{"n_layer": 12, "head_dim": 64, "norm": "layernorm", "positions": "learned", "bias": "none", "optimizer": "muon_variant", "lr_head": 0.00374, "decay_shape": "linear", "batch_tokens": [16384, 32768, 65536, 131072], "seq_len": 512, "doc_mask": false, "steps": 5162}
Each number is 128 + 32 x the weight over the matrix's rms, rounded and kept within 0 to 255. Layers, rows and columns count from 0. Numbers have three digits each.

# layer 8 attention output (transposed), 384x384, rms 0.107, rows 21-25,85-89,149-153,213-216,276-280,340-344, columns 0-191
108137130143128123110140107058177092126174099140147127115118137115112113187113118187095120094097135127114155168134124122117174157120113171157105130084121139118128143099138156123159161149153106131122130075125155173143092123079081106110104139134129121125140221152180089123200142126144152178140085146103090113144089155111197151150123168124131101080120088181137132159131139154162174096131137135110140057144068116057189075191106124090130177086076172172135171089140149128123134092127105095151124134124143097087130094121126146115139204189065155165099127114135112074112090102151109149
104127149109178096108157167159128141104121146172127125061079092052052084177104167178151081143161153107110165106117122132108117127115101099112130139135135147150199151158159193158209085148081156118180175142179166156137092114158162126121170164130130102160143083120109096147140125121104123153144144115079140156123092114110113145125103154129152068176174136034160109110092136135172146129088119121118039146081144202104184103070157157148205148152133119140135087153111106154161048152215101102132146129148111157102121068107129068131088073120167105109147186117164148083151137133155150109
115109115133132121137120136137137100131137158052130097078067124119121129142115144105141129118156178095110187145124108120079064180127149133104169082136125131095151119160107159086133119085149182108129076166166152111104159160170165077167118190108120085089078115094107055183110134145151125119110180126068094164147154119148178124157131162145082174093141081112084146163125127115071086132149178119148144109127151104147095099152133116113134076098175153137091203131064222125078180139075156108163097139097146146183096163106112148160109107185111105163174079157066086148113082065110080096
103156128093148149061144153166104110155089158119143118139122074113177209143137128080067098156156158157102073131109151162166176124185107114137131119136125109079205147117120097140082090147155119178134096134116137112093082158090076120173130165126128155110113130083089153110122174191100090140200141106130122163140106131077072100056135126077147165155159162127115133157095077123134090144070121140110168168123107139156084094151115141099138123110097128184140098144149176081115179147171138095105071098155105146122148154117127091098176106119138174092117186141142136118061152129125108193
132141155143120114113120133095121131099163115171062192069114139112206145107133128079173169118156163068126176117065157133140095172172164139067104111146167095144011088122103105134120157134126036141083145107139114129104168088147088121097203186089108139091143105063151088109142093123137169125110132141195117085149114135119186113105130133154117146152143095119089103085149070089140095056147107196120140177131098088136126118093153102116099114160126134123084118116105143120126198162087098130118151127097097151046146121175139100134148132163105103114080073153150150128153115087195122164
123188122090111129051092093156100143120103132135150181138120124198143137087132117131118145167138126140071117148116163173179125151114103090159098099152117134087111119150095147146068127143173096112138216079141098093128124124124114061152147095139129118131182167143120165172118056156173123103159124117099120149153077138142118135105144111137118146100128144123106182150115157070110128168154126092152173244131113176107060122146149126148121085124128133119157091102121130182113126148135160146138118197129135131099123089122137184070115124140101154132133130120087166124146089157146104125
093135145092145146095139198098118080136091154129121125152160162178181121127202094099134127116163118090145114153119112130146121139127145107124134117100111183104128092132093137147131086125134072154144119093106120105117231141102109166184120121158110161190048116180105112116212160096139135177164127101149209149129148107115099188118089126132101159147089104137126088168146117103118182134121131137097078141110102065093144094155145090130105163117128138141148146150083128120125200108116162128114111132129162118120152141172170146119146124072067110130099116165109111161093154072134101149
115199169107133124091143135098136139108133130138134115108178134135133103102138109161158161119093172167086152113194110129125101168137115088126148165064113120170125187088109112118132154119136170136090114138142138122087125125166104164082082098187111141130109137113101206093124075120164155200133131136112107125124147139130114124107110217150169135140086149184090119143173108111094127121172098087160141137104152094135143121130097123179123156041067132138178139122164172163121190131121080144120112124125135150085124135110188145130183169124109140135103089117097165132085175135125101122
099125133118134106194084148101179108076125112154118106130133126132170169129099108144101125136082140126116106149126152069110114130065095096131137171088168138091108149105147141198134120140163104073097185126141119123113176068125158076149135100119081187146119113174167090069131100071094164129151161078183155085153113140166161154151081103076079141098155143118102167084120155144112126180141156172101106131169129098115066137128166134155152080162129136089145142175137123136103086113139191153118165173160164114158090113123113182060117109158152149137152119136113102142074117103136139095
197128156185106085136141154077159127151126184116141150086143090137106127140176113157100133099134123109136147166142192106147126109113134126162213152140112133161173112129141121160148097210097125122155088110091054144066127120129140103109155161145109094157132158132048168162122180142119199140108136070125141157170140098078074148188142121109077058092163095109166123114114139095104091099147130125183104129064122110102158139143110104178138088122141104161133137116179147100150148157144082197120163137147118155112102076114091129170145152125138125152157161076100132125149142061082123079
156094169157142064165104165141152154132138130198122138101142123146160085173132104094108102111070120101175137128146162158083062149107095115116190136145197129145157087188128121110140149088145105125131121129077108163137105081146090135149107094196109130090158090130117095154141142146089156088082140163143145108149162092082140069087153133151150091140127146116114125071165154152139096123181108062187140128092125092162162137088195142095141141103128145100120100201128127097142130095135114109141150116029189106145139157160157139215144110152113109099105080083112048215148095151108083138
125190094163053095124091116105071183121124153148158104159075112151164179182130146077087116136087165114101118135136152096137144084152124111076144097072110094134092159113128092087076153105107121030150102141205137090132129099133152112142100114113169183124144172114084131166164113152084153067128144152180124194094148152124182161120153139071180164111116156093100154100151099174089137074147114096167144097135154160102127168209047142076093095142110178117110084104137184159165108136120122109071149080184120091172129145069139114118142133124141151142115166119102163195113127104071141117
078093101138154176144168100099127133108154139156146089219176116156132143146189063126167091109141069122149057122103165127162149115114107104157129138183145163179111133154147087207125178150079088112136184110066110082107176131082171064111197141137109192073164134158179195127156097113105153142156081180139196159177155108043103140152144148111130157103051156100117099129126144148231067091146089118171141175135127146130121126094090172110181077134100177086101125160117090148132080115167103062115088183100076066124126181145167077106170148117161105107149127141103134134083162100114134249
124087081095099130133143132082160093146138123186125080119144144126112087104137178117097096127126139117100137133136095166153106175118113135097170098170093180117109156148146149121148104108094140170171170115143104143105111089151125133108154141117121111140171066151159114176091180125145137153118154133100053130149156068120219137062103106152105120135160139130128091098104115176148170167129100119139126151129141111169123153166151074187115153157102170113056126109186117191173093128140100115115153136065156167159103130186201084113095086118076084158086142081076127117155158073114183129
100117050146068127105086104108118157178175089169205146156116149114149152130103096165112108184133112103067138105108103094136155152077097146108081163082082098115124160154090100112096157085168132099150195168155137119153069072208131140092089130165144211119117143172109161114135096117112082074232185168080153152155137159167118109159095108133141109136116127198117149140168154186146185192137143103154205137179155143140144148133114140068126055127154116098081142093126184152096125129097193072110054132131166138158082129152165161144175085109135181090129118131125112128088111149092157172
144108152088183185136195191107146108112095141098146054111145109085111139102162200136204150106174101131171116179095113165164161131130120122149170120149076135130183136130181157108125133128097193062097113147111092099104165167076169121123114150121174085156165067081115122120078131109117059091100142094147131116165122143156121117171079127116124172111135040112160134190104174119080135100137145185138119145156201166113170092114133089113161159150124147129193118093160100148185098138187084133110128134220071093137127151103083147113113123123129130083116187174159141072068216134096160125
131150113136160160230097063148146080096176116088156124072103099120090110116122129140176092099175139145130163136131131129075156131134172124132097154134092112102104160150166103106075189143113146128157181143083122091122125179073134129149147118144134094154127104107130109134118126089135136151098099152146146128164139186132153135187140136125175163146133073174167114137172146156119093151137167137141160087161122165128122122147177167150091109044110164117108129126180129116129110048116132086130074185100174129123114155118092058126134129133105128147124089139139065098159114137114135114
147154082172103036094103152132175079146151131172156096142200086136190026138094130118162111170117148142064144154149056126165146161148103110132098077132171147158094090132117128125133071144182137142129071123164102177133151087141092148131101095120158133150172121123100124171141164147104118111144124147121116070125084141135079115107103064135185101103145133158107080098088095133087125117003145089115091117111154126113186169095132112101123173175150116093126159138112106108153104173095123127105126082053123145155093152136133175144085065111144167149073167104161141144096131147143146117
106124108126193139111076072172142119128187133117120143139158144120132113152094148120148112163127137138107156096124158119130119130120107125131132154107148136157158127127095100093144141131139150168124169117111123127133116112075124080039165191194141108102102134126066109123153120124103144134130128146105103107093184114117133100136126167168083097123095167112160096118130084125104151162138130095163141097141137143122185155093130118135100100108136086124065161101140045141108117157094093093187172156115111126157116160103149108163173117090138155120119123128162187162218111160160158139
093057134148101092158128125122155132135107098160114101107097096084094117172139109179150148108104104092104109126141168140150072086145139186137081117084183077081142088106131106096103186135118151169192227150110127133136131105119100123137116075148107136128129103125103111102109109124095145117131137120163160184124117118111096167162111148162130167139120122166119123117159056136114096182110106129124127109160184118144163112118127104099106102169164127105103164058143126169124083113115119144165116118125130112115134178137131156103157156161143134147144077180102151185148121176113089112
070109088130098130092138091084098175108146112137158167131142088167127101041175076109132113133169148181080175057116140141149114123114174117120099138150087127120092125097136101127076222110070103085126068112189179147125105161106119134143093142159077153156157122155152132073147071146144202137113168114141106136126079115096086150071064045109086143205103145126141115130098119153143148212119101112071103117139198186186117179151045172143071140108137098101120160175124088129114126110063160118148108168127112181205094087164142132048156080119171128150098121164129109128144177132128139093
125104150103106130064083162125112208166143135119112127116152073143120141147142096125126172146134075157112137137131192098158095128111145123160125156113178171147073091137124150120168179170180126129071064081128115130142124128107124184106094130144121107071133160145146130107113113101168129045205151136171073121174135195129146115119136113106090181122101139145129137098128186143130126169169172082084183106172149085141131126143075056140111097129126109119128200097120141095102163184127086183129089133130120115090118094132120119121135204130156119077106146134106131150088134141166114161
149137127143105144126137161122084140150141088111125154152069136104124176125139154181132099136068100111140127194138132151125146120155147173145121137199096088079100103122173105101117152075145096108128168110075140144139071159117123188076122113125165152162125149140204115086103166142139115157154179094142147147141107137142118100088117108082174103103182112095158122138130110144105138152149108158169058065155143128128154126120132102076112138072088113115199108112173064177117148099116151099142124080147135126159125159079137128073165113114168120128127082131182090129174130129082177085
171133120173108158147158089067063205141122134100143131094161068180046137087129114179137154091128063189177164144145110117121136222129188097107137114152079165148075111131100125115082134077138088061098069106144137131137138126129163115154106059145099109168132110152189141142104133114157163138120064125141189161118133166094104141155160094132175144083177172057138131155135172139133126101177168104154112100108128090125116157125109116120099112049121102105106137133033151081195133090094101163084169064082119091092153079112113153157097197140116093168118102172149157144104116172014087014
094164092116120115131108108169158126112125160085096179112132101098125096178098136175103112158140125091143123152162131147103143109097138090171129131127070196058146106134143198113128146131171099108144141163141111124114140131137110124033180084116145109121105137080171197149138124171150113123153094099128137160143176172116136123165149115104129152140152125160130149206077156131163175139175168103130114069103017129140060117069154123136205170144084151133100053138104066100072115107155139165121100114119136116127133109094151082122113076133125155143140171108125114095080114087109133169
085148111080104118086075160165126162087086115084107092141076115126129181114074137114137140121089117082122121174135151114135123127155134170094101145090120084139105142112089080156136139138127147197151067154171151117137108100149167172162136115117120155065041105143120157170118152121135149141196141153138179134124184140191149216165090170076177166125090118134141125101135059158105126096138126130147126142104099115124143174196158111138112072163153120128112115115103102122112163132111255136064129118139164187144140116126118101207110138113186099126151066157089196153111118088142106113
157132141141127129135112116102132109163135095166079168155151153133129096127084092117121162179079141136144099137146088148123109126167139163178097141177090105117177103107117135111069132071159096185138128132105119150112091148163080127139188091160094088116163119125125114165027084125163101095109164081092098119088163056128122077144092129147101081119131121157136166151117127083121117122116084163127106190126116132114080150153125176124141174182079093154116123109124119088099154100165112098132120105175099151210135072197077157150099147166156155114183106089101151111177048104115162122
138091101127145090171090135097108186179107129157103165153149104130096151136115126072076133150129103136172131139118152136110139104150151176105117119115112130108189133099142115125098149119123155141161166131148170141177085098098092155201093127114211158150096117185083138091102154108115148114168137117126160075087116163098106152135174109122106095118112124117121117098125131139150172142143121154146136201150093177151115088093145122139139144174164096123088071137099185101153087169152126149169149120139134190079156077102092082081128149179086098166136140114181174107155082167163139177
103097122142129094103133121143175147132126132129164156154090159152178115107136115120148165137120126066107135125129119112108116078125139187116088087109084143119085126116100159095110156158116101136150127049146128155103143095130184158177059152077135166086046146069076152143094102157181069152088155126147077129059135100185144078200137194197095141152103089158050128172104088107138175116149052121116145147108081153123134111129177129115207138139138094179137138087191176145139185172099185163116088093102084108120152130139114194140178117156140123103133091113101107097179159104120134128
# layer 8 attention value, 64x384, rms 0.0251, rows 21-25, columns 0-191
131147119171095074160159132135142138132129144176123138135143159035154148130146164130171121149246155100107115064157154138103176103098122125080135162164085133125076132092085099119123053097132114138117142098160212127124159157094114078143168159110081157165113091162093133101168157075077152125159127133154115171074149158070090115144155120180096143151163145128094102093101153106167081132144150143156119143123113074123090118112175057131096149096145092070062108196118153096099114119098101119107138116135073126126201142136123129154120131121115122078128104123169129106140122096127109154
167092153095124144126171056113131125124163132164084146123116166124120143070095093107131169041111142102105110072115196156180117147151058130138151113130195147120121136067094089101137151127127132140070133167097112156102123140103158079095099170113174136106113179131148164121121151160130115191112075144162175104044076152131104094135125066108159149089068163175176159151115127106062094160109156139140148098153142168164124167113055086134106122138163114135108123102134125133111114106125170134127155162118071122095122139106170193097113169178109186142126056055160119134122181126137089115
115171172095174087096127104146144131132123162141111152093122186069181111093113149139198105097157154172146085070074110149190147093159136094149124154141116091154109125118151173108149102167103118115128159123095180138114162111145115138097123087169079171079064123154127132132093129179115132100135127139169120140150125093114117136154150069122117183108148137161160113086084144109130125112085108121087142084054120100178127165128113102154137115150070115121061116121178092106186148126084152107101189104089138125135143146145146170122133161098144117108167098123094032106139086113202111116
189113134152134132139133138126134137108115113096066127148148126171107126181135160092163155138179128123102164105109155104152153174113109185137061146148144146151084091066146129109105175134088138179142171132220119139118176155206160129093149095097161140182176096171144138175233179100116110125156105180154146147109142136109152158128160090135185074044102072161150111117121124116118129111117151113134146099121155100155154124117134174121100134099119109065152101097042077146113092110184111110143110097110110097172218132167129093181098115125139125102117103142136117158144135120125152102
102088108068127121142129093175150157179152107062149119105100137039169131068100140111141114121079115088128102147110150153113160155139193113202067120130109122123181120076164183154122133151095157092116178079140109185132089151116130114149107136091130108099138168153144156198126169146179110121191139092090155097105051128150150127127126147147171123106115167107083119148178160147124169179129149134077095186168142128182127145201185129137152092128096158087176175140107050117143149079116169124093150141138114119130155154147093136141158144105151171229118132143157121165103124121174153138